config.toml
num_attention_heads = 3
num_key_value_heads = 3
positions = "learned"
qk_norm = false
schedule = "wsd"
batch_tokens = 16384
Each number is 200 + 40 x the weight over the matrix's rms, rounded and kept within 0 to 999. Layers, rows and columns count from 0.

# down: layer 3 MLP down (transposed), 768x192, rms 0.0666, rows 416-433, columns 0-191
# up: layer 3 MLP up, 768x192, rms 0.0798, rows 417-434, columns 0-191
down416,219,220,209,207,220,149,193,230,204,237,179,162,192,218,180,156,266,185,173,219,163,233,243,124,95,133,265,148,241,165,297,121,226,211,221,194,180,241,166,176,203,264,188,168,197,197,151,188,157,206,158,195,242,140,163,241,180,205,206,163,180,170,278,267,235,189,226,205,247,185,151,176,204,170,167,174,107,230,203,225,181,194,248,224,175,146,209,194,202,178,192,201,253,272,171,197,219,158,175,198,232,187,183,214,104,221,191,227,241,176,218,198,198,174,188,245,217,209,171,178,170,154,186,232,170,192,201,247,189,146,230,208,217,254,221,145,279,257,261,194,177,225,171,165,252,182,278,176,248,221,267,99,225,237,209,271,167,239,171,220,186,198,81,178,228,193,184,213,208,187,242,192,161,179,206,195,172,305,210,203,202,210,216,211,156,198,250,208,213,226,225,183
up417,155,235,210,154,219,195,179,173,197,194,182,177,179,234,223,188,300,218,76,152,213,132,280,225,113,191,217,238,110,194,220,213,194,207,163,192,234,214,223,225,247,181,148,152,232,212,165,208,146,208,87,207,198,226,177,214,188,164,92,205,125,201,254,219,223,194,165,204,197,150,163,213,269,231,241,201,267,199,193,235,223,262,230,275,152,134,262,208,181,125,226,185,241,155,196,195,196,238,88,220,142,128,189,116,128,223,259,230,176,181,189,194,169,185,199,239,208,155,173,164,122,197,204,208,188,156,204,217,168,206,198,227,211,187,225,194,269,204,221,140,188,218,186,238,149,154,278,171,254,189,161,196,210,177,310,211,252,222,192,202,242,134,213,189,220,257,220,178,167,209,228,188,179,229,217,259,192,168,255,202,122,231,238,233,215,249,266,225,287,205,192,207
down417,170,246,197,236,115,231,159,128,228,211,231,189,239,253,264,252,243,230,156,144,202,148,130,232,272,228,125,211,204,165,146,209,208,194,147,210,165,284,297,245,183,178,172,152,205,173,191,192,217,219,162,152,191,193,196,234,140,169,232,220,225,241,167,175,213,121,181,214,216,226,281,241,224,178,162,294,214,221,217,149,206,217,206,194,206,136,274,192,238,228,238,228,140,251,224,184,181,147,191,225,238,142,215,196,253,188,177,223,209,158,224,173,300,178,160,242,173,247,229,129,203,291,183,135,318,144,244,153,223,240,102,191,148,243,196,189,244,192,216,180,272,209,254,244,239,167,212,300,321,210,143,175,217,154,144,201,235,187,239,194,167,250,173,154,148,235,171,210,259,105,111,162,141,164,149,193,182,198,208,208,189,162,126,176,224,170,173,138,146,227,221,185
up418,185,217,92,260,186,205,206,213,148,306,198,205,172,234,186,210,233,228,154,212,199,163,249,234,201,224,201,224,186,224,241,177,113,140,178,200,242,283,169,183,186,187,150,210,255,194,181,114,232,201,187,243,215,222,206,251,121,257,222,223,251,235,220,178,245,231,220,133,167,190,220,233,117,159,237,228,301,231,137,212,231,250,178,219,239,180,221,250,179,202,194,119,193,255,149,205,169,236,135,176,236,202,244,240,152,191,206,193,106,185,165,249,296,268,149,180,189,216,191,185,202,244,202,229,177,211,209,161,237,177,170,255,173,220,207,213,270,203,140,181,175,185,170,173,131,118,226,216,213,181,254,177,244,249,242,216,234,169,213,191,81,185,199,212,199,146,330,165,171,197,256,187,169,196,234,139,231,214,227,135,213,211,195,207,153,269,172,269,254,207,190,172
down418,175,186,209,177,190,213,209,119,162,186,190,179,225,242,181,169,212,133,190,232,285,164,261,148,209,212,278,251,231,215,229,183,278,283,217,191,183,148,213,245,158,237,176,213,261,212,226,195,211,158,156,219,210,261,153,188,171,202,236,164,245,221,180,201,302,208,220,216,294,192,242,221,202,123,205,176,254,208,163,255,143,167,228,159,207,220,234,160,193,214,267,188,170,199,210,255,274,238,115,207,62,217,146,230,225,153,248,185,183,246,199,192,170,196,252,184,181,209,170,179,231,152,219,170,165,203,238,201,237,149,143,210,213,183,178,169,161,175,156,183,196,156,167,237,229,123,205,172,225,190,227,159,173,191,172,240,206,236,147,168,195,182,186,143,179,190,216,219,285,142,171,137,210,250,152,197,166,211,182,215,270,132,177,252,274,212,228,229,242,205,236,206
up419,198,214,218,139,244,247,156,143,212,186,245,191,213,166,169,196,206,216,230,135,152,187,133,275,131,172,199,198,208,184,198,249,229,255,222,189,237,255,172,112,216,217,258,204,262,214,219,223,184,210,263,199,232,239,175,206,237,207,240,222,206,221,146,149,213,228,214,210,265,230,320,191,295,190,175,200,233,173,130,190,135,146,213,187,248,151,132,148,196,213,239,248,253,276,217,254,232,162,202,171,153,212,140,262,217,132,193,138,140,135,111,151,121,184,267,139,226,224,158,258,197,195,254,170,164,256,159,205,210,191,152,225,227,196,134,217,145,132,188,170,192,211,202,266,116,146,126,149,164,107,157,214,250,132,206,215,266,187,256,229,257,200,262,145,203,270,262,203,208,196,220,254,133,190,214,199,196,250,282,188,189,185,156,131,197,161,177,281,192,185,235,174
down419,167,194,238,230,243,233,194,286,209,219,195,184,195,195,227,147,88,223,246,252,261,211,222,284,211,237,122,130,152,220,219,213,248,178,189,161,126,192,276,153,179,161,273,225,229,189,174,191,146,160,190,163,181,180,265,232,171,196,191,231,120,277,184,200,215,240,220,192,281,149,228,203,282,234,290,197,179,131,245,172,213,203,159,170,239,164,165,195,211,203,233,154,235,275,210,157,259,224,240,161,100,212,119,149,252,190,135,193,182,227,139,173,170,242,183,119,226,208,215,236,194,202,231,192,217,186,196,174,273,179,277,161,219,169,155,177,156,268,200,240,247,204,225,155,182,278,189,170,226,188,151,289,138,246,234,138,120,171,230,241,201,190,250,253,112,130,229,140,219,190,153,196,245,182,277,135,177,162,319,214,197,214,189,157,276,149,182,159,169,195,174,209
up420,227,256,262,215,240,150,232,243,223,192,180,223,169,228,214,227,199,164,193,216,138,121,187,194,202,197,240,189,229,219,280,249,188,195,230,235,183,246,153,241,276,235,203,184,179,207,193,207,192,161,179,154,201,153,238,248,234,238,313,157,156,221,197,255,195,144,218,142,205,281,206,232,137,206,229,156,196,159,226,183,228,188,193,157,196,213,171,200,199,223,144,145,155,220,126,179,200,182,193,172,196,199,179,204,196,199,219,166,135,223,179,225,278,145,120,260,261,257,198,228,126,197,232,116,189,128,177,227,253,112,230,146,179,145,237,154,223,175,190,238,181,218,216,218,127,270,210,156,279,243,191,162,191,195,157,282,213,215,238,259,241,211,163,177,272,247,283,200,126,104,137,185,188,185,225,174,231,228,124,156,126,199,186,79,177,204,266,155,189,300,234,223
down420,140,218,231,145,211,223,221,195,255,230,189,204,165,215,178,159,233,210,159,131,209,141,268,199,221,221,169,113,225,262,268,173,255,257,218,242,200,215,183,160,199,253,316,224,233,139,295,243,233,220,207,183,189,230,185,273,175,194,221,178,197,249,188,157,180,228,235,193,194,152,188,189,273,159,154,155,204,259,186,244,202,199,178,199,182,227,197,153,229,127,180,192,166,201,212,228,192,206,159,114,192,239,172,223,211,193,256,149,218,233,162,249,247,237,175,168,212,226,151,163,251,161,238,248,183,235,175,155,295,223,221,218,212,209,251,203,169,162,184,181,200,175,113,203,196,222,171,172,150,124,121,223,141,179,205,211,246,130,147,252,205,147,222,152,240,291,149,177,145,311,220,193,194,222,175,153,167,160,237,70,205,299,218,204,167,227,231,200,216,175,118,173
up421,197,205,245,213,193,235,167,191,223,181,187,210,198,193,250,191,216,212,171,227,262,210,152,164,215,196,200,189,227,155,159,211,223,254,186,211,146,195,220,280,153,122,233,162,243,152,234,255,164,266,203,157,212,234,231,257,199,162,206,173,276,235,222,184,258,182,179,207,173,200,211,252,215,241,115,201,195,209,174,146,229,163,209,217,153,109,203,227,198,235,231,223,163,277,214,146,213,199,187,151,221,193,234,185,151,122,169,207,207,199,180,244,220,151,242,180,209,233,263,240,269,205,245,149,208,209,220,196,266,204,149,178,242,209,240,196,156,218,112,202,181,127,146,271,159,190,159,210,114,223,182,250,185,235,171,156,157,232,131,191,187,123,191,207,226,125,188,149,175,314,164,205,269,190,272,179,157,186,216,158,134,171,152,234,157,228,187,216,236,174,264,157
down421,195,207,176,158,225,231,277,264,217,247,190,246,242,218,156,179,150,152,231,206,167,212,169,197,217,189,247,248,210,273,274,178,183,211,166,234,194,176,104,223,137,248,188,228,237,214,215,188,202,111,155,146,204,183,165,188,233,172,159,235,117,191,180,232,237,223,172,210,172,133,212,122,197,250,296,198,165,191,162,253,192,198,257,151,262,249,249,178,101,224,191,178,146,170,158,202,226,196,252,235,184,205,194,204,209,248,206,179,156,199,198,137,206,219,180,220,221,201,154,174,166,184,205,264,183,204,234,186,131,155,239,181,146,220,130,134,171,273,209,278,166,223,189,219,186,172,193,201,262,192,239,250,223,224,189,169,277,190,194,223,190,258,258,153,194,192,203,238,223,173,230,231,174,213,244,201,242,157,142,175,252,228,138,146,197,216,203,301,173,165,177,260
up422,254,211,224,254,188,230,68,166,182,223,129,244,262,242,140,240,211,221,218,164,218,191,322,251,160,200,267,153,234,140,183,149,232,188,137,241,192,169,222,212,212,88,185,168,218,224,210,130,271,228,203,236,152,153,203,137,174,169,135,171,185,224,199,214,236,221,202,246,156,204,222,180,201,216,131,228,193,164,220,252,219,97,283,322,128,222,250,236,211,209,177,224,222,165,280,271,171,184,230,191,253,203,261,259,188,202,171,206,215,98,276,219,189,138,222,188,197,187,203,205,206,212,162,208,186,191,250,151,235,180,165,188,199,206,254,203,175,168,194,178,223,175,255,187,175,173,237,185,221,180,203,139,208,213,160,152,154,243,200,201,246,178,215,200,229,287,183,261,180,242,172,167,163,111,231,255,253,229,165,236,226,284,193,176,198,183,170,196,217,166,206,167
down422,226,268,204,237,195,252,223,167,204,199,199,181,239,131,180,245,210,105,151,163,225,91,155,246,225,197,272,201,224,223,152,151,247,212,233,160,199,177,301,255,216,198,249,258,133,185,155,311,238,173,248,135,229,178,166,305,323,263,264,249,213,157,137,227,112,161,232,122,231,204,209,146,168,227,201,153,127,217,245,184,182,201,136,223,258,259,208,242,170,200,199,163,220,223,235,161,253,183,169,216,213,144,200,290,235,227,260,189,219,169,228,132,234,211,190,188,123,155,187,229,106,142,228,212,175,158,196,170,212,195,183,221,175,210,282,255,220,73,285,258,214,149,189,221,197,114,163,242,173,219,210,188,195,157,127,268,239,226,201,159,169,140,210,234,198,244,207,254,196,243,131,165,177,186,217,197,147,225,197,246,127,225,166,231,243,158,103,210,170,172,163,164
up423,171,225,248,233,198,204,200,128,201,233,93,217,261,245,210,187,272,178,225,246,303,215,105,104,161,191,213,173,166,249,178,248,264,203,177,185,106,187,222,205,230,175,150,241,201,224,201,240,190,172,275,166,178,212,211,248,233,162,145,159,241,232,226,244,233,224,192,164,215,202,152,213,163,146,167,228,207,163,174,198,239,239,197,231,230,190,193,288,188,160,265,231,200,118,194,223,235,174,165,344,236,228,227,189,155,171,221,170,205,147,241,183,190,156,215,130,185,222,152,236,185,245,225,181,215,108,220,185,210,188,164,183,174,141,205,132,146,174,287,194,221,157,140,178,156,156,153,155,222,238,181,220,144,219,225,139,234,268,226,155,217,141,203,280,210,169,211,230,195,216,200,175,80,180,233,179,205,147,162,221,173,136,191,239,195,231,107,251,266,189,221,240
down423,209,207,259,190,157,166,207,225,241,206,274,266,201,176,213,154,198,245,213,227,134,196,271,227,271,209,196,186,192,233,217,279,231,185,186,224,113,97,241,260,213,229,242,227,227,212,263,173,193,253,218,232,196,225,205,133,192,139,164,203,94,181,133,202,237,276,173,218,196,211,188,174,226,223,175,211,141,203,312,206,125,166,259,175,165,225,222,176,212,211,250,169,179,191,233,210,240,200,200,169,171,242,152,217,261,129,220,165,242,188,195,265,204,206,207,191,207,229,245,191,165,157,94,199,207,191,113,231,213,169,181,191,170,229,257,171,180,264,106,189,186,225,244,118,204,189,104,179,203,221,187,270,223,236,205,157,206,221,142,289,182,213,224,128,178,204,164,287,111,214,133,233,172,211,170,161,245,247,266,158,155,286,94,211,222,203,264,214,197,144,140,139
up424,250,171,205,151,192,145,227,292,176,234,186,192,169,157,230,221,237,200,253,205,151,218,192,194,128,230,204,163,185,257,190,212,253,163,233,176,225,240,95,170,166,180,232,181,203,175,193,188,164,216,228,177,183,201,191,188,193,140,232,184,175,193,211,221,201,194,232,258,229,177,237,182,157,135,162,187,233,228,194,232,223,164,244,169,177,146,222,186,197,188,216,206,265,159,244,126,261,193,224,258,233,271,211,225,147,193,271,245,178,106,237,213,201,155,169,196,252,179,174,285,143,207,194,177,241,248,154,236,257,193,227,182,209,242,186,218,191,257,195,175,140,127,250,187,245,189,136,235,225,228,108,225,160,166,252,248,207,204,196,223,245,221,190,206,286,205,226,180,228,141,199,194,181,219,160,222,193,229,177,274,244,240,181,161,144,176,239,159,227,259,255,171
down424,259,139,173,159,196,156,270,161,218,224,232,151,216,222,198,239,211,189,170,216,246,227,156,129,201,118,196,157,213,169,269,181,255,228,251,153,149,199,121,212,194,264,177,224,191,143,251,153,176,157,201,208,260,191,183,214,171,267,205,185,209,248,167,135,190,217,249,194,217,208,164,206,208,197,205,116,188,281,265,280,180,171,155,214,247,159,175,212,209,200,195,274,189,226,230,209,193,259,171,204,206,198,206,217,233,180,189,143,179,259,183,271,179,226,201,218,201,185,192,193,154,181,233,200,98,217,190,207,98,179,222,194,269,126,292,222,203,140,208,221,195,198,193,275,136,193,286,195,252,210,213,200,206,230,167,255,271,190,234,177,175,182,175,119,187,223,207,198,192,187,139,187,165,173,227,212,204,204,139,244,247,161,145,281,230,223,144,222,178,227,187,210
up425,186,199,195,182,217,190,164,214,180,120,231,264,177,182,204,113,182,155,165,171,123,232,145,196,176,263,186,238,136,274,226,198,197,206,174,249,202,250,206,217,228,301,176,182,170,203,195,181,277,227,165,150,237,216,195,193,237,259,225,206,108,221,234,181,215,186,225,174,197,228,119,241,145,252,268,214,203,155,245,185,173,196,276,131,200,186,156,188,205,162,112,165,233,188,140,201,260,126,182,181,148,251,243,208,265,185,180,193,186,173,192,187,254,213,166,269,184,176,174,217,184,133,221,146,248,227,135,110,268,250,213,228,162,148,314,202,150,227,196,266,227,145,144,172,103,201,190,240,229,246,227,328,222,280,186,212,229,241,190,327,247,171,229,166,252,155,177,230,198,231,188,138,181,185,262,153,209,204,157,215,227,259,169,225,234,155,151,210,226,221,143,163
down425,170,192,176,206,261,246,164,205,255,226,167,192,148,204,226,187,158,178,234,166,216,282,168,184,278,310,180,145,240,137,256,103,264,214,146,204,217,176,229,283,140,230,202,195,192,219,243,215,148,271,272,155,213,132,126,165,185,300,125,171,220,167,168,191,155,129,245,181,185,223,260,181,236,206,200,166,209,255,148,221,212,209,162,255,230,234,197,218,256,169,176,158,187,256,172,184,163,106,149,252,147,245,249,200,223,139,190,199,141,246,187,184,187,244,194,198,265,295,281,156,197,168,237,174,275,225,214,218,331,246,180,129,230,221,257,110,194,161,172,234,202,183,212,200,247,236,164,222,169,117,163,219,241,205,198,193,179,159,172,279,187,166,222,199,280,170,193,155,243,170,212,234,224,171,133,131,155,174,190,249,190,210,139,233,144,165,195,204,186,221,156,164
up426,201,262,232,166,111,226,90,209,183,214,252,218,237,215,207,197,274,215,149,138,171,289,179,203,170,226,176,218,199,184,208,218,201,198,138,177,158,262,225,192,246,175,230,187,271,256,193,125,231,158,234,154,239,202,233,255,242,141,201,294,244,198,275,166,204,120,177,126,218,214,251,190,231,265,222,256,258,101,207,229,225,170,183,253,235,138,176,224,211,216,189,246,172,251,185,184,227,195,217,132,163,202,285,180,202,158,274,239,101,142,264,121,246,225,245,156,187,222,169,239,206,175,195,163,163,186,251,167,193,235,218,180,180,161,206,166,147,170,246,165,156,289,213,218,241,240,236,213,217,262,133,256,246,169,224,196,152,194,235,185,224,163,201,131,164,264,182,136,196,226,285,192,139,197,176,280,263,190,180,198,144,214,239,194,239,143,204,195,219,250,67,201
down426,190,129,250,187,217,253,230,249,199,188,283,315,174,143,240,199,150,282,201,251,251,170,196,144,268,223,246,203,238,159,190,233,218,200,181,203,184,234,225,213,210,223,180,170,213,205,187,237,262,141,172,188,240,220,202,183,131,209,298,232,190,237,138,160,179,201,170,176,140,173,191,253,172,196,230,123,111,170,252,187,188,143,275,194,182,153,175,153,200,174,233,176,201,259,148,199,201,165,133,324,203,194,161,187,221,241,198,265,249,254,173,244,246,140,215,172,101,267,209,170,128,204,176,202,211,191,170,219,77,184,227,202,195,239,212,167,206,202,207,268,259,210,213,250,161,209,172,171,208,201,265,236,143,233,113,152,203,152,230,227,209,223,164,201,195,299,136,248,172,145,138,143,236,186,194,163,203,177,224,230,234,207,166,234,196,249,193,133,208,192,204,204
up427,255,204,121,253,178,308,122,185,291,139,162,194,175,254,133,220,231,245,188,216,124,195,207,182,168,180,173,230,241,252,213,214,235,204,267,189,207,246,179,236,165,131,203,161,137,232,199,199,180,191,186,240,258,193,184,184,282,184,265,111,156,185,209,255,161,189,155,295,166,257,217,212,180,235,175,198,241,90,211,222,133,180,278,290,181,197,196,242,210,180,167,233,264,313,199,207,192,202,169,269,269,205,207,214,253,189,222,222,284,134,269,173,227,163,164,155,178,143,195,280,155,236,189,171,157,262,226,181,183,240,181,228,222,224,202,134,134,185,224,247,197,157,237,210,224,199,218,162,71,218,239,200,185,180,101,259,147,190,115,197,184,246,220,129,146,200,178,212,233,257,219,217,75,194,193,232,250,228,194,156,197,234,242,144,132,182,236,267,199,167,178,186
down427,120,190,174,140,184,244,232,266,229,210,208,311,149,172,231,183,271,255,172,214,254,184,209,225,223,259,282,121,211,110,145,130,193,115,196,205,213,202,248,218,227,156,204,171,244,211,136,243,210,203,254,245,125,222,232,227,165,158,242,211,217,198,170,200,189,150,164,142,144,140,217,240,212,217,197,157,216,162,176,169,220,195,167,233,210,249,130,131,153,203,198,203,238,203,267,192,206,245,266,183,228,115,178,248,201,258,211,172,152,257,190,242,167,237,235,114,164,221,182,153,223,222,197,239,207,197,273,185,207,206,257,192,204,225,112,223,236,211,263,155,261,246,166,167,121,204,150,93,196,133,160,244,168,246,216,153,213,218,286,173,140,170,263,225,214,291,201,173,215,182,193,268,193,161,242,173,208,162,139,97,144,267,174,165,289,258,270,196,200,223,213,182
up428,203,171,252,348,268,207,131,212,201,219,201,162,259,231,230,259,233,151,176,166,146,178,148,205,193,167,234,256,202,230,226,266,269,314,190,171,176,136,176,199,231,197,141,194,237,159,277,150,237,196,123,211,256,184,200,189,238,216,122,190,198,150,118,173,163,167,145,247,147,200,197,156,165,215,200,174,183,175,198,214,142,97,146,212,252,249,225,256,248,105,199,196,221,163,54,264,121,185,253,270,295,171,173,108,172,164,258,317,143,188,118,244,219,266,232,264,219,184,187,186,167,293,85,207,124,146,183,194,106,199,216,164,233,209,192,108,222,232,217,277,231,230,297,138,179,247,124,284,154,152,228,259,271,215,176,177,223,107,236,311,222,216,192,186,199,125,262,178,110,303,196,217,208,52,164,143,258,210,195,281,207,298,277,239,188,225,144,232,208,162,257,157
down428,225,205,292,172,242,153,195,211,264,143,210,232,160,153,214,150,150,234,149,237,219,142,180,190,226,225,247,246,238,189,281,170,301,233,148,222,149,227,151,176,233,208,257,221,141,231,181,18,159,250,243,123,189,201,136,297,86,206,162,188,246,201,293,276,238,281,95,90,179,197,144,338,218,251,150,123,138,212,239,207,234,198,182,182,65,212,180,40,213,238,203,125,182,213,108,164,134,195,171,275,227,197,218,186,222,194,307,209,225,225,270,157,245,281,130,211,179,177,227,196,148,217,218,195,214,200,166,205,194,274,243,205,151,161,119,181,208,254,172,201,214,127,171,126,166,160,264,234,233,227,232,223,259,124,244,179,191,185,198,120,199,277,298,168,176,235,298,216,287,221,155,183,207,156,227,207,213,250,150,236,187,246,214,145,257,160,278,199,138,189,206,246
up429,180,230,270,223,246,199,182,216,228,173,165,192,248,204,176,181,164,189,208,185,201,214,233,173,160,199,210,189,202,184,242,155,224,202,139,171,164,160,143,251,239,160,147,191,164,216,277,242,187,140,151,201,173,160,228,240,160,213,160,253,203,224,269,160,153,194,170,185,225,155,236,183,275,229,204,110,256,149,245,221,276,201,241,284,201,140,217,159,189,240,146,180,234,276,224,231,244,211,231,191,119,200,265,180,232,224,222,224,267,164,176,149,165,189,185,191,217,228,169,234,208,241,214,187,215,209,232,211,182,197,224,194,175,197,180,169,220,234,248,218,216,214,218,245,149,220,200,225,233,217,187,204,127,220,191,221,188,185,92,197,220,162,231,183,184,193,211,176,199,157,158,187,169,199,145,187,208,125,182,210,127,203,178,227,243,245,202,144,181,189,243,210
down429,205,213,168,144,204,149,206,224,283,221,241,158,157,183,263,186,190,219,247,246,202,158,226,189,159,164,196,99,192,190,196,175,185,199,197,125,163,227,228,191,145,255,182,159,191,244,220,192,183,234,279,199,223,226,321,133,203,210,191,236,178,265,163,251,170,194,142,152,158,266,192,204,170,204,215,174,162,244,205,193,217,254,252,211,183,216,215,196,219,192,218,216,227,163,246,202,208,208,182,208,269,184,167,215,243,184,201,216,191,230,180,280,136,195,260,215,203,163,254,177,238,221,170,153,191,178,250,147,225,218,146,235,219,210,203,192,231,223,200,118,143,132,205,226,183,216,223,229,171,184,223,205,199,159,224,185,275,203,170,233,187,139,229,152,200,182,137,207,223,250,218,196,154,204,210,105,169,166,237,216,186,232,180,169,148,261,181,208,234,212,174,192
up430,156,192,204,226,214,206,213,229,199,158,206,181,195,156,200,191,135,129,239,238,168,192,192,173,192,156,202,157,235,220,244,176,253,124,168,267,209,136,161,178,193,241,199,223,229,230,232,248,217,136,176,155,243,178,189,247,284,169,123,286,162,184,189,215,242,210,201,128,195,208,249,231,137,209,160,171,238,243,236,222,237,188,204,164,220,232,182,140,228,171,233,275,212,243,247,185,237,268,228,151,196,272,213,241,240,126,181,211,214,169,183,228,163,193,180,195,243,248,213,217,206,203,200,205,208,222,232,199,226,195,176,200,235,243,216,172,254,202,166,170,126,248,184,199,158,235,214,223,230,219,209,200,227,166,135,158,154,231,193,209,230,163,225,234,195,130,196,230,219,211,194,152,240,173,265,228,162,132,134,202,190,209,179,205,203,195,201,177,201,136,230,227
down430,252,157,159,263,166,174,248,258,231,262,173,237,210,165,260,232,200,173,215,182,230,226,234,198,163,219,202,169,205,254,171,186,157,155,114,217,222,217,261,169,272,208,212,188,221,255,225,235,167,216,185,207,176,187,228,167,87,214,240,134,197,239,225,210,220,209,193,235,283,243,161,206,272,233,232,165,159,168,208,193,170,167,223,166,192,174,205,177,123,163,183,249,197,229,162,238,120,239,181,193,171,174,184,137,190,168,188,273,206,200,239,194,217,240,267,258,118,136,179,164,141,171,236,149,209,229,219,148,200,166,193,270,122,209,175,226,240,227,224,224,260,234,187,184,187,158,224,177,177,156,170,229,139,221,192,254,211,134,206,136,171,249,166,154,204,185,148,208,198,166,208,206,249,250,186,247,278,85,261,198,137,254,231,194,170,271,223,233,210,174,212,172
up431,212,172,168,190,165,230,149,130,225,210,205,161,257,327,223,249,252,146,99,226,219,183,189,217,234,275,287,198,225,130,258,248,94,254,201,197,170,198,270,242,135,165,186,150,162,241,209,186,177,204,208,214,208,229,168,311,211,183,319,182,227,263,192,204,299,211,184,183,216,213,216,117,160,142,177,221,153,198,197,113,163,179,79,176,205,149,210,165,261,177,102,140,199,147,95,247,182,139,135,271,184,208,150,159,266,226,225,288,162,206,274,147,241,134,182,155,121,171,181,305,127,241,117,145,245,273,182,113,138,265,109,210,106,227,142,170,201,223,232,182,122,236,256,185,238,190,258,276,239,240,182,238,162,195,211,208,246,233,249,204,235,216,179,209,141,102,199,299,177,178,212,202,105,166,209,270,216,257,166,145,199,253,205,216,337,196,256,184,237,202,259,177
down431,218,177,184,280,202,242,268,194,96,204,244,259,303,190,221,203,227,230,135,153,174,264,144,239,241,194,141,184,154,213,170,257,152,185,91,162,175,159,189,163,221,241,159,204,194,224,179,203,125,275,110,135,272,172,133,194,199,215,171,189,208,287,157,203,188,230,182,218,205,219,236,276,216,217,146,155,171,186,215,240,177,196,211,132,192,246,250,196,160,205,215,267,197,111,144,313,188,194,233,250,241,190,160,243,231,209,123,153,168,213,216,225,179,135,204,184,211,255,182,131,237,231,223,192,306,189,176,233,142,225,177,102,280,211,269,152,225,313,206,227,259,144,238,141,169,180,191,214,171,197,155,206,130,283,164,74,172,159,259,266,175,244,241,177,238,311,232,189,197,176,239,169,253,143,148,157,234,181,194,247,98,179,225,155,280,201,269,217,171,238,165,174
up432,206,159,179,226,206,224,224,213,175,256,294,122,163,132,242,202,184,222,245,167,236,257,221,216,226,142,215,225,204,183,231,188,181,227,158,270,263,170,185,190,229,198,258,172,235,191,209,246,232,177,156,234,183,186,200,189,173,129,220,185,90,325,214,237,228,167,216,259,193,214,219,174,161,165,216,178,160,233,261,153,224,150,238,152,183,159,237,241,229,179,219,203,187,163,193,127,202,227,257,196,231,191,168,221,207,159,250,196,193,197,110,195,177,157,230,257,173,188,229,143,215,206,235,219,310,220,121,208,235,267,192,240,173,255,199,177,195,247,162,192,193,161,216,177,176,193,192,190,251,179,175,233,119,197,201,123,142,268,192,205,217,224,191,231,238,229,166,269,229,180,99,178,157,220,138,238,237,232,246,188,208,201,200,202,230,194,190,171,147,203,215,144
down432,197,215,207,207,180,156,125,173,151,250,180,119,193,175,166,199,231,261,224,190,164,209,206,204,223,227,303,283,163,245,140,238,189,229,180,116,229,197,198,218,197,182,194,284,141,184,203,260,132,258,307,213,210,172,231,200,263,198,219,215,165,206,232,211,157,190,186,165,261,203,212,200,138,198,186,196,279,68,218,208,208,230,241,195,170,204,170,209,207,187,216,203,206,196,186,176,231,209,142,194,133,192,178,208,171,147,207,176,201,252,223,170,233,223,174,213,182,154,199,209,171,186,259,184,129,174,227,173,148,193,248,184,200,200,144,276,231,193,273,180,191,243,199,121,222,248,191,179,153,140,179,102,254,200,159,168,262,180,245,174,175,146,199,164,238,232,253,119,266,247,208,265,271,227,228,215,227,207,180,218,163,189,178,119,240,213,158,243,282,271,185,197
up433,208,160,221,180,159,145,247,227,166,287,126,179,166,120,196,243,209,214,179,161,204,236,236,128,131,209,187,189,183,190,236,268,184,181,166,238,262,211,183,229,214,202,182,172,191,226,221,189,233,182,170,208,235,216,229,157,248,189,236,216,155,264,126,186,144,215,253,179,235,262,234,120,158,172,233,160,173,247,183,236,82,197,252,207,243,187,149,180,258,194,180,280,199,147,187,158,189,168,153,187,152,250,243,188,210,206,249,190,309,249,165,183,223,190,152,191,168,236,169,252,180,224,186,115,179,223,245,219,164,202,245,168,215,193,221,268,203,201,147,270,216,213,305,208,229,240,194,209,185,297,229,218,182,267,215,223,188,203,179,212,218,238,121,252,212,213,202,175,220,184,224,160,245,181,270,179,205,229,176,198,181,199,190,233,179,211,99,195,210,278,178,210
down433,201,154,247,187,248,231,180,138,190,243,233,192,209,182,252,211,164,236,235,199,175,285,272,227,207,184,209,243,208,221,198,223,211,196,179,242,193,205,257,159,116,202,210,213,178,212,166,231,167,185,205,200,211,162,175,199,142,202,153,248,255,189,330,239,196,162,237,151,227,161,145,178,157,238,138,171,225,196,186,189,226,192,198,180,190,214,267,159,264,184,189,215,181,201,216,221,217,210,169,236,233,184,109,261,111,207,184,203,204,173,192,194,214,127,241,146,249,194,121,199,235,210,238,216,249,158,115,135,217,179,167,181,148,232,200,231,183,222,172,204,200,197,161,170,187,138,261,155,165,222,193,188,217,210,203,188,141,196,215,220,258,193,254,219,204,207,203,132,189,220,213,185,158,168,147,210,242,212,246,218,168,180,177,223,242,205,270,226,243,208,219,171
up434,261,295,126,233,194,243,208,247,218,129,191,212,162,173,197,149,121,202,188,238,247,201,185,186,249,237,241,273,182,258,127,220,237,190,174,252,190,183,239,176,192,222,181,179,178,201,236,177,238,163,199,200,176,80,266,205,240,123,163,257,211,261,228,183,253,231,347,195,167,171,230,165,231,144,123,227,212,129,166,122,190,200,225,240,197,174,205,210,146,292,178,169,212,261,194,178,240,202,208,208,194,223,218,235,279,261,248,213,154,148,129,115,225,181,238,221,198,165,263,175,274,197,236,187,173,133,172,176,258,143,204,132,253,174,149,160,164,238,190,231,194,172,235,174,224,248,175,230,176,268,201,168,212,184,153,185,147,209,232,193,174,267,182,145,191,167,238,252,188,182,239,160,137,174,245,192,136,291,187,204,199,225,194,170,180,157,234,186,213,159,163,198